config = dict(
    num_key_value_heads=3,
    init_std_qkv=0.0189,
    init_std_o=0.00445,
    init_std_down=0.00445,
    init_out_by_depth=True,
    weight_decay=0.092,
)
Each number is 500 + 25 x the weight over its row's rms, rounded and kept within 0 to 999. Layers, rows and columns count from 0. Numbers have three digits each. The size before them is the row's rms in percent of the matrix's.

# layer 2 MLP up, 1536x384, rms 0.0781, rows 424-629, columns 352-383
098:521484493512488504511465481523508537526488550466471509502488491537527454461499489490505540439469
108:501522498487474506513529457535494514520474489528497529530517527470496509512505518512498508503505
100:466470491492465548491519476507502528506521510482546500485498488534496529556523519485511511489550
100:519545505467477532498526525505482519467474467483515531508499480478476480520552579520418554524497
108:494519484468521525504484479512503472472555477559511535522477504467469496496460492531503472511500
102:526466502500507521449496467478537543503495494489523535542532500473492504502531473485507482509491
112:485491457502499464541521505487497512481552521545471506460524492490501450520467509490482481445482
100:492493485516534458472441469515469534493484515458481514570494480499520503510497495500501479487503
101:490496481521517538523515534499457510467528505473524505438549488483463529516481476503486531494496
087:502518539455528503504453519501505533541491491518475524480512475485486495513528432514466482499492
105:535455477522460510516478488528483492517527520498493515490519487503555521489501483483501498508496
112:501532549473508524512517477523499492517468516491541515504497482519466500491477477522523484506488
099:492499493499496509471488488501509508507433472536556502488461509485545492493523502539476468531515
117:499491554464461507483535515496484532526474467498540478517533523506505497505497507501490453519509
107:486569492509486501489502508516509516476505530494445532479498509461473489491480516511499506465498
095:475463520495498515545484545534467484538521521544501482499525454508492508502498497509491504493493
108:485493490545478461536486460513489496540490460509521526436531474521514530499499504503511526535514
097:473475498526521543514517512487434503504500518469518473497485494483510484465508515490456526543526
102:491488522523466487477487503504555511504506492468549463535471461470473482468476488501483464505510
099:484509506538479499454469528483484493531532497498510485529529517490507483504463508492477473502508
093:559456487504497465550540520522526476437493473504487522492465501478514495509528489473459554494475
087:528554484533507514452473522482470520484523534515524512507459490496502508516474502525506502504504
089:476521514529512514493488494496485513479478505487465530467500528511488533487496520537503452463475
095:492504497522474497485534496493504501478499526518509530474532523497495458520504500507496479487442
096:532536503505508520550515487528520454485451543493491525461505463464475492479461480468433516513506
097:506461482460488485481534506499501499534516512487484478532482505499517525492509466478531482457445
106:511541469521494480494498524523468468520509476482505533458523496454481476476523474490467541512504
097:528525518495480469493490501517508484454475508528533544468519475496509506475498465456454499490465
097:465478503464499467462473510471490513495518466528502523514536441425480546477482476483528497487517
095:523527507506486533459524521532488542496526488520486464546477458488510499583490478479509499459507
107:489487486454491501500504527506472530501495463513489476535493474521484571525502497469485531511512
094:471497484528531450480421484526538516487465508468491521492552497481506514516504467515460519515505
091:510499511523465428507510528534496502486509515489526465507486550493475485488489512512543473486505
105:473483488503491485497524486504506476521469477494515533478490501463467464553480509493518474515513
106:526503506488502500489499519470500500512531464500484501488516520495513535502510508501502513483510
097:481487507532503475527539550477513496504476575503486507478498499469486465494513538524545520526449
107:511478530518532467502517498460517502478538469492483494553512492474505493432511503490502490480510
093:507485503492496475491503500509492471492519490496499441503545521477495529475539490499502476455535
103:490489491494439490523471502515504484501521526527514457499511495534468512510455496461508497507494
110:493428520540513531511498487514482528467489488500508481479494493507497493483488527485506504508511
101:525474487530527470501486509534504484518449545531492517482517537470461510486517530516510489504525
107:490546472518518553505513505517505523499510523517489544498504479492477471490533519520521489459521
096:527521490508499517515507529515493483477494492518463503517511540509528506464456500518489523501502
095:533491455550499526505488494511477491458523525470509541519550429500497517503507486482489484492495
100:539507436494497499424480509508456496515464476514509476488505473529479528480472530505503484470520
094:474494504493529494514508470544517484468484458498418584506523503493487501507480485494496482496493
094:502459486515514551521475490504466469509456460541545555539494491510543512503522454463482473467497
091:504514511548500504516553518497539515559497471525539469493489555445507493505531514479478478476482
099:490460507544483477502473477516554472502465539524503496457507478510527504535552482492463535521517
083:487539469466518475491474495529431539452497489523465490461488492496498562483537501503520509511537
098:517513477468484493472519540526503469500480475531519499517499472525462505533502502458486453411456
094:494536489550488497540487542496495538502477506476488480550527518531510487526540537549504541537479
093:466490521523522546444514473518547514509498535517527525526535517492459509484515503503541524535524
109:479484498485521520562499541532549505480541520469539529496520491533497523498481505461473480506519
101:499496515512478546481526505555532517501535505547473514518474482458495495517490497507541497480485
100:507517472506507449505513486491469455476530550468502548545548482492549497479453460487523526468487
100:482482505471486484568477520512499502510524509522469526554494524488429457481517514485498514512479
088:496484505557475474529477485494486507482491490487519523537524510514487517502495468491476469466453
098:512484510499547543462478513495503516545482490514510509512514518465523466542472543488482516488503
101:443520498540468528522440501523496522516483478505527457511523492500496539458483515540511533493479
098:445510480477498494509546509545557475513508499538494576526531480466522539537512535525511525492487
111:489539478515482514526501496452475474491498459551530490484552534524479509518531499522484505512498
102:481513464560516479523450461455513549465496520495503499460519487467486488509513534500519521536473
103:491486514523513472504497515534415520514507457498516548474536500491486553527498496470453493525509
100:495438501493493517500507481512506501541505461507502492508461462492499506472500501460491500528495
096:478492531543502484524486483534539491461483575497490511501458488588481506523507485439526502505467
087:478523505480511486488503516492498494489496534498486468472509495508476538537516474516493486522509
102:474454492493484479494464510506516506503525528520474476480488529533494509491513492504514536505510
100:497500499510446502527507506474478499485522498496488494513488535506477508521503469497508495498486
099:522497496503500504505491540486527471463474437540487490508514510498508489514487530465523443493509
113:499507506497489502464515487488480510508494510495486507527499515480511511453500444494517495435553
103:489468461515485539514498492450504505504502560510521536485489501505525469506461497538525482488507
103:496529431512518458508492541518556458543526454504498539495473499495500491480460506513522436487482
097:497505468507473505444537502502466471511518530495502531536488481470509540556519525543481501525483
116:513513470481522495505512492495479496512462490475513486506509520470540568501535489523473511515506
095:506511531540488500505460504506504514489489473525462507479561484523575480524475519531535474474481
096:497474507496508513463483474537521494531502505489490472482522474483481469526448476491499511457509
102:526487494460458497493451555488496497460522565458511472539508442468473477515468519504516496527492
103:534530490521484489532454504509493527489521548510498504509516526482482502493487508482488466528464
090:470470466499442488525498464494521523529518547495499462491502477531534512535516483474486518505483
098:513490480523478503494542495520493501478483482518538566502502505492522512535530522486451505481516
092:504521483512508467522508486502512485493554564535512505554543496472501522488504484512497486498517
095:438508508500524470494510495525483534463517495488482481519489491462504464529482502482534524508466
091:466463501562519496501561470525477491468500556526516482514474499500525480533483420509502503479552
083:487510507499532524528519498485541474533489501522509535493503492539489449504497444530533490477503
093:477485545515462509445511505515499530536534451493524477512538501479483534484525500485511519509534
105:473494491490528467504478477519477478507476518476538488495518501478470508475515491513462515485518
124:502493485504539555507500451519547519509513497478497559522526493462509508498457504494535474512530
093:498496473505497504496484509544495492513507513493514520542484499523511553494477527548471512502484
103:485493556487518504472495481536508498511512518524528511492518523513544504510492504482500497525507
097:506490479530531475515473460520508484527531505477497475531499506476482508483514504539503524515487
089:499483499523471477471513515477532522500516486471504485446486526516520474519534502465542481519488
119:503532474513453490524499510508508518482471511465488465478474520528459494483481506488523484546543
106:472518511467430517527499548536491497505463501500552507502495479471482515508508527488514473532518
103:521477470546467506489506483474483493453507535484502512512477460507460444532495487471509511489496
098:489468501496477524516532494515500468472503483491499484508513497508488496471499503498515471490503
100:485482506484492527491517525540486477516513483537521498503490507544512498508509472438512482512497
096:463498510458510467505526496475466544518518515516495513526475505440469486492524496504542477479477
107:490476473505465503482536499490522488510522510498524475511466501533514490506567490472503519509478
102:492479497539535561527490532482520528531511505482466498505493516465523508475492503478510460507506
114:491514531494499490495515535543439477518509502545530502534442506486525476436478502483490470511507
094:497530496498511481536487479513501514506473471498478540504499526506506493526449503460465520548524
092:511523474485476492503496498518472565547506504510478494556530418519484501465440513491511528483508
107:524531475544529517502429495509523500522477467509538509478519538485496523506503538507492478493469
106:453532494494464502539490471503482473476521524519527513509508531523479486507553448502518460519507
110:500463516534522455480528517439488527521477467525479501551531475493484490504512513527459514477564
114:537544455498450440508519509527493530519508506498526508507518486512497489503502492502515526511487
110:508544510495506518486492540517529493528472501520489493495496504516473525526507508528495442518496
094:483474531522483510535478492508495501514490530434528486486437481515520473491529522499501472561536
127:515521506500488530482488476520496469548503476496530507468505493464484486504466488467458485492488
092:531488495526520492483522468551505547491486543519417493508467472512484486525519491525478476516522
091:480494489488505491507496495430462512488572478510497484572488512515496486469473497521512501525477
097:498481528555549521526493542502473508483523492488484533479490516478520500529509474479502499506573
082:505494495463499470512497468465487492457475473538522477487531546548514543512520543546462512515522
106:456513531524484483552529471518508465446514564472514510473482496532493508528495503492480510511504
099:530529506487501512476478507514485455469461537496519535484519503465494516501520476484522505567516
106:455492459518485518520489497537486479524534473537479508483500468510516496485526474511494503480461
101:551481514513519501524537537497483501481466507482512559494531494513531455471517451487525516505538
101:512499463480467522466470531466518475474502506476544544528508512526479490517518445518517441530525
103:461483509507478555477493523518511482459479528507509491487479491492468459464524495509492503529482
095:546524496517455519516486475492512511507489535496525505458477500493507453523483514548512519507486
108:498521502537478504529499540496460508523485496522474532497502490455501505522507462495538478528496
095:450519461455476509487531486475520476542534483423502538555545510504502503499516499471501503481483
098:512501494498461474520546505516512516498524485538501508498541516495497485508537542491540502505492
094:493503483467485520493442497525490478457551483486529492487503490537460513513509490525542481450483
097:483523480498550504471543481523493509530540506480484478505517469507494507490526538479517487536538
092:471527558477511524479497501469484500504483473501514519498500499503485532518519487474454513512508
112:494513506486490500458511515557524478439528466496472490478520514548486476472467485480514468483543
110:531489527521503480560487507495485478493520447545495522496518511481497486509481484487526498470526
094:514463479505475495520545510479471457509475536453511492553476512459546508526541520494499559520474
093:503478468452487521506478502515433541483489517521504511508502503553488496497528464470552556488467
095:484472531482501511527492481555461513460463510497487506469479530513474492481496542460523491517497
079:470469534478522523501508486547485529548523500505496448492501462511504537486493506476516524499465
105:496502488516480489549482464505523499495491511535452482471484487534488488503523503516513496497486
107:497488489489500513488492506536532494517458515547535491498544493485455507498490532449544480507483
107:468536484518474501518446518535559514497490518522552522514506467510475470492484505522504493528492
106:497539475465474487504466508506483506516497514514484550518477531519556512496498515492470485515501
097:511506510528543447492505494503471501510495497534476479494520510499511533502540450487510481492520
106:548512482517491482520498474539448482496537565480483471506510531516507497531502518511528518522523
095:491467532492491514502531490467479519486499481477555476500470496487480577513494522506471509524499
100:556460500514539499529503521505488508503454519480511472478480470474481475473447484503526525483515
091:515502465497511531521502528492516517464515477506519532504527500553491501490531498491500508511512
106:482503483499505493493506453496490494491499481518476498466519489483502487488495471485472478527509
101:498533497548493523516535490519478499480477503536490437475524494543526503513529524465523495495500
104:502509500468450507516514469495474428522497479483474497484517511474480552487517470518505460478492
108:560489475496528501515521493492505506520485517515518517532526462520487516457463510513552532481463
102:482480465565515481526504544559535508549484541465508537532493521506543496500497495486512497493511
104:471533510486479510521495499467488479475498480518492534514472469526475530531510459512490529481469
092:489493497480463452491505544513550509515519504475515475486509496539512501513507509430526506530452
098:485523545498502500456501489535524481496517466453528486480492458486490521482507487461479491509486
101:490523476540512520522473537519502458499522492489451519484456459527532531533460528492466506513474
094:503537474519543502514502455454501488485523500465520524494518511493477540494558487531498504532498
098:507466472507502481514491497492463521503518531473474494535475516475511456537502528486482520495524
106:510475494532495502471482520518471551507551453499526451501480542492501513490521490480469521499490
092:511487477560493453493507506467484465496490490506528491535553508520529514474491478512526491488479
108:502474487513477498492481503481488488490462481497498524486542486485469487455551490471545492486494
101:505492514549539541488523487552507507530527505456537484484532521506553462459482523524534499480478
086:514548518483463475535560483494462575500535507504503468500491530519529508485490503494468504509498
096:561457499492506521531519475537483471512511524523518481496486542521461496462482512544491522520492
088:476500510459476509508516492499474481493473515512512486483508473507506488492490519498513504485531
096:479456479491496507508486470523435499451523507555515510523497488528522455522535494534514493509468
110:452507506464521495525462525490486516511501483512490476506520493512507484509527532538478495549477
097:486496475500503504495501494470502428465491522522478513521494501492504515449482484492455547465541
093:470541535502472483516493521552498491470521527520532485497506497438518534521534512490499521544500
103:514488504515438496533509494530452505521495517523480493499551517512485521538472533490506477533522
099:522491516526517493528531527531480506524511502500512493488535475499489521518516467460507528434537
098:533527503507498521526526518451502485521521492516527515472550483517412484534555538502462472498511
117:462486512496482510482469508498497496467484479525494526505485512521521544489473459530509479497469
100:523496469501467476475481509492481516503464493490438507480524451478506455544430536473492532520504
104:507528484509511515491513500561513469509478530501530485527485487533476503485502518483518464553517
097:511467506545476561451493478541497501459495495504479500520485478494451517513505515522469522496505
094:511499486499520492501439476505490449513541518523498472493499482491523489514430479469454466536516
099:527493459529491506474485542493474485524498516471481506543489480466477462476510431501514504484474
088:497426512483498478481517505515485533520459510533486517474481494470482477495487476523478512503507
106:508515492527464513530463461546453523472495508493473487511522440469507456488494507496487536481522
094:476525478494529521489502533513525544506484459494469523545509460540525568474492528529494499484535
097:464512485497459472482508523537448458513516507482540489518500492502527536484485502433510477471533
109:514479503535482478531489474491539487501495474513477499534495566529485496494495489461473526501453
097:510506482516516505496515502531498427529435523522506498475500508514511525496509483491497505510452
099:530484503542489519506498551492471472510514538504548470484506539464508496553476495532500504518449
114:521500455504507493508531507450508472491500547529489494537497560514466500494508436522504469512485
089:488466507511492446497501513473484497535519498496504469493480501462514455507515496512490504562504
104:461480501479497473498506525495485488528537493519485521509464516480519510489539530489545497559461
105:504483533458482515471466522508485512450481479481477496519533495469504439512447472482510527453540
111:481512464498510489490468468550490503518479509489465499495486492482519496522525499444459477513506
100:486488489522453500496513467437512474506503491462500532515510518441521499505514459482507479496547
113:480499465504512488524526484499482532473516518470498505542471513487498479441489523508543506459485
088:504496474518517474489508503494465475518486469458545488502530506500518524515503503524495464522496
089:480499487514519513484492462501480480510507504481480454524514533486507509499528478472477532516491
103:498454469485483452489518485512519495549516528465488491515548492516490520504510505506524504515472
102:494469480532563515428515489503519461497466538516528498451489501481510505461507519509480526457510
102:519506470526466487537497497527472445481535474508519560487541492485500509482467493511513555488477
097:493522496529458544492465537478523465484508525534503520493469486511557474503483442512461468511486
085:491478517471472526500522518514482510503518483508519507511451503520498463506523489499526462505498
101:543520524518447414508505454517464508524461480504513492487488464551490472530522505491495480545535
108:497524484479542483453492512524494470508496528511502570484520494521490486433451511505529503508493
119:503502542482531517494535518514513496510511468447503486475524516495514495529507479504496507520470
100:525491519522492424503478499491526515491466500485524487493481512495446495524477507545494497495469
097:514484474516456509486526514497455485509488522485506481512475462484512477482481542530501497541507
106:534474511467493524508521475503491464506476467511524512505483470519441512520480466497511527504477
096:504484528502474522537509486501482472463546491486501461524502521514484505518501505500482510501492
101:538490498501525519532470507499494511485481518506494469486498481476475481441528477489495524475492
092:495470521520483492497523478462520496548453478517517451473502483421465537526456549465483476505502
086:497510504496481479527535469483529487447542524509499502500482496478506514491518509487469456494512
100:488502430507498499504532504468504537493480510484498488478490532504464489520471483476491514492499
098:495509451509502501521487528505491525533464527440482514497468523487492500537523452484475481480465
# layer 2 MLP down (transposed), 1536x384, rms 0.0744, rows 424-628, columns 352-383
102:526538495487562524518480486497467503502507537524479522509550488519491466502522496522542505494492
104:501451493487508506472501500534537485479527542499509506480507512543476491497516478478539489471480
101:503505462469481453494477549514521492489528523511518468470538485471540485474519538491495513478504
103:518502477476486481487509516500527505512445506517512498480524504483492514503530485525473511519494
107:474467565458536491482513511501464546485510477438471498525548492473475489484471507493453503489466
094:510523490447503521528492477551500503529507551453510451498511474481464484499527522504495530496556
099:516483493491487496543483520479528525549485453484462461539532452495509474484466508466467497536399
103:474496479507503468554514475500513483471519489491513501483482508505535489539551515473522481535554
100:490515466513499509491491489502520510489534476483495501495482544479479510541497461501476494504503
101:461513496494514508464492500501478499510515483504551500522456553543517462496470508514475494492481
105:523474501520493544484506500496490493520523464477522521517480512513495517490513506475517508503515
107:511475560504478495509498502545555504472467505518470516465498515565482484511526553529518491513502
103:528543510492512499515491506507487499488462442534492512506459528497549457512481471475475496527513
106:478468511550525523499506518485467543523508479514540479502494541512452482511501503485500504529560
105:476471568498539500502511472481484489505498532533502475543493500523521489517461486528446487491504
097:541496540508496508470486492493493519494494498535490465539492515516472502521530523568509470508507
101:497515514498530487470512502468507475516522530509499519512516474510506523487464477542539517487544
089:521526501485494476499487465476531497500512510478509512487497501524518507546497488526508483457465
113:485515499448508569530490539515524487482502443512506462526536467477522484489473494526513546446461
101:463509520508555505542527497489500537487520481524441458495525486502541523529462507512518521531534
095:480536507511487505502537525546500561491507486503418442512530465460518505454535438524531473550494
091:447487469500473494525534527543478506481478481481459506499473495468517491479462478519497495485523
098:491524462487495474530472507467519509516481504511514531506465520504483525494445526490497484505460
100:485527500537488513519481549481513457527499473468487501530510502539519503462521504493479466533536
094:520470542501562488493506514530505563518479422449504468529516502474506528532503527493470455493452
094:489527488539498519503525487475503507476498510530512531452481502519504451505503531505483494484502
103:525490535501518483453508481498554456492501499510515494489461512495549522494483501512495495490506
089:482487515472518471548473511496481496542490495474523511512481525517502520517510469519533493460489
095:576516533509515504554541502491489496462468502512525504530505474508464537531498488487463547500518
103:464506517540477585469491513473529488500503496454483491484486477544479465515496552506473466540526
100:526478525481480468490475498518490495487465509465525494487522484514503514522467465491488514538519
102:530508504544495528528484483486470493529474487506459528484446480562458485497464532516487489511501
098:494496524489480490527466514488469441435501487495457492449493507529515486512476487521505542509503
100:524519500455491497416493490456464508510519435488513501492483540505490506517473516541481508500497
107:515509485537467474494474474477498465485489459465479501463498504477500487504494502466524474469469
093:527467516495503545541526507527517511491469465484547529504520495518546497465503492504483504486498
108:507496457534497455524495501516535487476509519567547518501478511538492454524528481526546506519514
088:506485488457517517502441500469498523534515519499484519519531485487454514553508507510535521441508
099:489474529471494523510500519480565537459497515491553483510499533543526568493504490516474473494493
108:484478515464498527472513526489488504523520514475532518451543490510483421537539521495502516508507
104:480492465493520507485485541526509508517495540505500484489517504557481521523503523522562501474547
099:504484477474529519475487471468480501505520488487528498480555516482499493490521511520507487511493
096:474490470498512524458499517474487486460491463484508498476480510490479490496552491485503492434493
086:489531540494497521473472552534494519518428480503503490467497546505488496508476526506507483496495
099:488486498491478475547531509472541529478481510559444495492515501468489519490536508520497522473470
095:521505487501489515471473525537503524511528478523502475500496520495487513483499493539530511492482
101:488483476497484511522484484534542495495501515513471527541481515507488527532521538497471470499507
094:520518482488475500501493465490518479485516505532463533507517475522493504545484543465492497579492
108:517492473484514490524499504490461532504504489505505497459519503479566510515553496519502556482486
092:515512496534514521521467512480507504502507530527459526483494505501482502498522490499516525488460
109:469468491531501503547466477490499489524459506464507491502522530507506484522552535520526485536506
098:503521523528501489489516483519469497515537544466511470473511489470513493497500506494528484444515
101:481487508537515545450542487491487517520493512481524525529492515477462531496483457466497468483487
106:507524493523520501485531477502475503509452477506469495485498528516458514492538497501524427495519
114:505486565539492494536480429498484471473507502508497521491472492524522536504503510508534482534480
100:491469502514521481535512478478512463499526479504495544489440506477492508478534473498504463486469
096:523483538485547465498520501516478462491464519479511529524501506537512538559509491508484484465501
106:522476523480522569524479509479521507513527531481479492459502482481505479502508499467530543481490
099:509505504517537480498494488486525551482475462494544526500502503508472518516490494502485542518513
095:490483520503523521538501474488433496468530522512512488511442541498514468508530494501494512498528
101:472547481513535448479461498536499521523501501497487484478494510478523526535488499472503484507477
099:504527515497477500547457510530480545475505470486508465484463525544509508540486505510488527484503
098:469493501511523463496536498461481505485480444503550500496474473463494479508465506485525477512493
094:483510465520511561468502471537491497507483503495490516513525487477513469465477461538539490524481
091:498480508538513517519484491578467493494567526509486486468565493518529474500474505522498525469496
102:474548508521503529523495433521471458469520490514531553456551514466468506487512513521511519456517
095:458503510532492588481495492494499485536453493495467498455466528547504458481537553524487489497483
101:512437470516501522482488487466533468479494498520492497472519496550481493477534522520511526488525
109:497527522512515497487543464511522526489534506492465482562477497462489521537519505516483511478499
097:486495527501477520502496538491500444504439515510521501468499540485523490506497489503461509499506
102:475507511521573521495513482510534457467554504495498523456505501469490502532547485541514469524515
099:485496540498501509502470486488516539459462508533478512479476515565506472515534476480485496475524
100:542467504493480505499505481494543450528501512493472480506535464506516513520514496494496558503512
097:495480506512503480476511493555535485494477462509462513495509523467473527472494474503499521561521
104:538472457501481551470492492537493513485490499504507488518504546487507452469496510485531518511507
098:534508498511528519451475519499542508475480497508490473476493540534525454483531490500500531459462
099:544514541483523464499533487477495490454524514473485457496530468542529524513521527489487511515467
098:474519546509554475511510466491497511552488488541483490509488515491526527513527486486473494472465
101:494497510518491490461511490529521492519493490481498503523478462522538507516502511524516475524524
094:520517500494504507501472550508466481491455515466510505477528505497472525516511483532469493460490
100:466468492508509500481542537473502495528508497474490504494514510509489518481484455546521535504508
103:489518522496491507517540477494466540503478468471493506494511509498477508468509530507515489503494
104:513521536476461485463513521511545504479528489554515519503503473457487504494517491530529536498499
095:491522535480503508510537493517474497541468460480476504485498452469502531498467478517461500481498
097:538532513517507436459519510508530490458489540543481504482497462487530551447579486502484469501494
095:542518475531521497512476501474477507489549492527530514526485495489525511500538498515522533497476
108:495514522496521470485475553491507456484455532517475480480512488524480512460521501470557507477507
103:533532544479512473505511500505489530537496478495513483522493474522491485524539500527553444541557
105:518483518529492493490473498528481488528502495481485543492478531497486509470465472517550536476469
105:495535523501482512522512470490498507517518472470521463500463493521464518528474485449508465480458
093:498498487491520500540486475505528484499486504495534483499492507527482493512494489491484448466560
097:514529533509500484482536506510523466469474508490529519550466510488531477505510446527512530493506
116:497545486509480493485473527511502502518521563497497521448506482500503521482502501506538484521544
097:502491545485495517531475461507454487514486494521490468499491472485529517534533530478533538527491
101:490521521498532525546484473541487477529506513490450477498520529523478529529510493439440508538513
094:533527480502518496460485501532519527504465508467518532503472503424497511505487461496516484488464
100:513513538532468511526502470482478527532534514509520503520481520472492503500523490480482501555496
100:473511492491538452493523540484537530507501468492571450535536488485515521496489498436488507513512
103:465473455474487507458510470510484542507506505499502442491508485520530497544506473478537513515531
090:517508538511501460484517512526498495463495467489535523486522527521454484500489452548465469516496
109:466488515471503487488507500506491517518471507515511485556491528504559451494527458516480537508494
100:536502493471496486507499476465488485499548508485519487545460471495519530475538470493523489469498
094:498475494494497513479543468503467465510434490465483458514489502527502503528481490519532489497494
100:522491555503475529512471530553509524456500491490521547484475496507518497515527494468484513481519
097:506493487531470520458519507509497519491485471482439489490503519508529549521510459496501472490467
090:543561495471473514519492500559519461494479499488497493452455506530495502481516542511529476525478
109:510533473543483517493459524497481505514532516453489489525523486496429445519508508486513477484481
102:498502496491539492509510506550519506481439499492489459500497566537531561496512507509433526516519
102:496482474481512459483499484477478498531502518529469522498459488497509486471454517524501509490485
119:513487508480452510438536491476491525536493515489500488502512495476483471492521522501468494467445
094:464520481521508509525471502532442477455498472532529518492499510546475489463485496475439552509494
096:455537539506509525500481478510530514495464514476435510504510550484548508507495505500500540416505
101:487527505528497445517519527493526561517476468478539463516515485493487488486478503499519504502497
096:545490504527485476481524496489490487459481498502544474512501514562529465475482552487498509486504
115:495531517509489524432486518464495517507521530487551491494526522517498506500501526508504493478515
092:527469538499519495472485477529492513541494467481478488504472498500497459471488509500504502511467
109:496478504483503501500501517481509534499498461518470547507493474503480470498535541491477492495482
102:474486484517518456467498468489506505497521513503432494518482492495531472490536518486516525504523
107:512515529496481507473484509442511476556465485477508525519469527492510473470467490552517502541536
104:511459533500482488495524516512472497494532488483522505504467483488489504525491477478548541467537
090:477496525511548470485498515496507508487518471491503492507492550446513471493540532523511444459474
111:505531485491495493524474476492477506513538511515524535522499463464511494459480462516497462557550
100:469492469518520519485518499518480491501496488484482520540540511528498518568513511518512471494475
097:470508508513528475514458506533515540497517476497517471494523493539495493488458524555496521517520
093:493466521525465445486519521491525486524484498455539474506487572503492484491497533458507491486518
100:519467486488473469537520470508515467451472482505508509585499473525518521521496469504510464496514
099:510507493535520464487505482485496524484494469433524511481504494510514539500549506515498505494470
108:519521440559526476494539485463519512471500560489523528516512494461512490525518447546509500473522
115:515491532503534491527476504502490486462535491505486486520521461471515482527466525519524475488509
096:539461530483519509491476498519470502508468478507449494474449496512511480531498495490456494499489
099:485490508477529485496455502523498487538473518508510508493526484506457498515458497507522480508528
096:474522513496505518493485491490535485495467522495489496483555520516509513491500459547502508480453
097:530485500458474509522531510501523484532478509458491533489503516525492541541479472484466479542476
096:526507448472553547500508497492511526512467468490505491470524533502519447529500488479508465473480
101:533458499515470559507512520519507489566503507501497489446513501487526490532486548478501510487470
100:496468518449518489489530474489498465519458472465521495527510496491543501470479498525474492495470
105:492536454499466422531505513491514510507536486515466502539497497482515524520524497524531513507514
105:480507511476517539511463490535507484469516509531504530525496462490503460509502503514492479537599
106:479479449535494532538519525504522485492524548509479495525475484494495481504549497492497494525529
095:493513518500524486487473477517486492493541473509502500511476516494459472513506485481510482494504
099:469482490517483488466521508487464490507530472515532510512520514505457478526531563500493533493480
084:536505561490527494504512520522554479565490496488485482495460507533478484523480509541491535449484
103:481504492484509469489503527467496488512546469522458534496496539488508505488533472513527474514497
101:504512493518513466505520531531501480496476515509531494482458487512488478494464509526450473521538
094:509530499459531520473506544518526529548429538552471481483451527530502452477473515478526542482450
103:501546507493515494480512527543466460514466489482533487472548522471497466496510509498527501481463
095:532530507517481483488502503483493522512499469515487464509513497489493527499489550522477524486503
099:553456489510548478549489501472514516501492476470496528529489503518513488479519535512468502487515
098:523494521519546468525530469479498469505521471497514520518452510484486478475490511499485528500508
110:491527483538519464481483484515501529530477516521536508550505497498513467493502467483535491530475
094:506444459495535490509528503525541493481502484444484462493486515495524467526502477509506551507509
100:504499470489515490545489490490509492492482530474501469509542474538522502497504535511484519479458
101:533475547573439470493483504489485522489474521474522524485475504493497498469488502490498475516482
103:497524496543484505513527464522493532538502525503489493472506502462484514481527479527497528510517
103:519491515522496524441502491491489508485555519481521481519500512464521542475463465470484493461512
094:474482494518538492526517474466454486497485494505424482482508503522508532517464489501490490529520
104:462507493501528501517474494497530488486506466511492500511507506482513474523531522508487502524536
090:528504525505488530488465472504554488486520489500456515471505494478509502484512491550489495482489
099:484522479503495495500465530531506497541532492430503531488506490455464505523452489459448533493491
096:502475520542487440518541521486501508506522501531504529489463501499506549472490536550545496515488
102:502508500521461505484512480489463525492487520460510502520489477505471503486452507457494512513511
102:470506503459492505477452492461482498485546496535492535481497482470485527517473483519494506553494
104:511510475517499501541485485460495493508519496500486530460460536429531514507547475459487541504498
098:516548497527550466536536481531486483505531517471521450494496501507498495507459539489512478471452
096:528534474483511473464496518478504485451479489475539540444466481514530526483569517480494552479491
096:487489494452524510521490474498480527512496466457549525492491519510543537513492501474523540506498
110:505491484505510513504509458529523522561528534481497501510459489544540504487480488478458477497515
104:494490478520480505529468516559495494494558490500471547468476503491507412537509568476525557541536
099:498498532502459500539494489464484487504526510522517499505511474453518537510491449517503505519533
106:457539455491492472461509517468495483502505495551514479516472491474512492507552481519495517541517
105:538525501554485499547454465473487494493523531511484484554440478485471489502547494525518513496531
096:500440507521531495523504514484500505484467512499520468534520486523531510515466482489568499510503
100:510487490492457523477476507487537527481497517498465506514516495508494527519458510518487498450510
099:496558530448516448497500534532532503468527523468506495477506514437481486485538540500492492461464
101:500505464544479530541531512480501521521522482517511522474462573527481469510496489457542470558552
100:529536446475499463532497509487486526473460530512482503522522483475463469479563521484509505475486
095:503502474492469521509514500452473462517506497513510489489485470502474468509483521583513529530511
094:518529556458474489456541489495514547478472487475520467499491441516498524515492473487523499480498
094:526515517496522483484519507462484547473542485489526513525472462487496524486523467523528477471475
101:465508509451516504510473513475498462518538498474522489506504506511443510494515504492481547488512
106:440496523526472503529518493487506493492470497465520517470494528507500501496538516518525499555531
097:523521512523515507486519482464485491513522477521519489429493505511504488494492504468473519501503
104:519533442536556520505495470516462478496490523496521496478505502501463450470465540563519523510514
103:461467504471479514489524470467527494539520489527530512494499519512498480469499519530480478544425
101:526512525547446563533497465504444481525489544512463519512508466492462524499490486468507509506506
100:509467499523457522533486489483461490514524506484522485488528487509519525452494542511496533524466
116:505496489488496522505543482462519497419512485584492527543453511470512469495520471487514503509504
099:492501500465427513503494494543509504516498513492473499504518475523464516510467547535489503485489
098:504488448482510515499504491477477525500492523506502487516532534455516501500509477490487499539542
101:470491506552504503517521519510506447517503492517522509517460498499498498481457525451497502490479
106:471527479518487523525502527533491523555498541470498552518498527477461477464468460510491506469482
104:524531493476510470494481518481496472511509501488535482522533514482518505472422475470521527505477
090:506518492499534475475503490512483512517511507511499514500484530501500496529522488505506507507534
087:529539503500509474503457522531456459506504521524468471470537519514486532494450508511480503492511
101:461478483509558550517491508467520495454524510508493499505522519498472472491492498523517517485498
109:494481507574536529518511494433513530516511524514507546497469509485485523491467456490545521495521
101:525459518522499473486515446565489512539437479465468514521500505485530567489516491474467522495523
103:490494521475530503510486505481506475490500502534535526568457525499512514480487483489551523495492
096:513512498483512478494506470487561484471487474513517538534452480519468493538470491516526497467521
104:530527517507501498505496492513506555525524516480500458495521510467497537446511458524474526488506
096:547539491504514463520504512524517491535500506477474530506483531494504480498495522526491522499519
102:493512484497480492473477524469491475504531447493496510464438506472531476488470568509531465485501
097:506506508455504523491523509537539537470508493502494500456508510534497512552473535487503491471481
099:547479510469508510491497527516525458519525495499548463487516486473542526516478507531473514481484
096:499484552479510502512528502519483502543459499516499470515517510438499486480507488526460526449476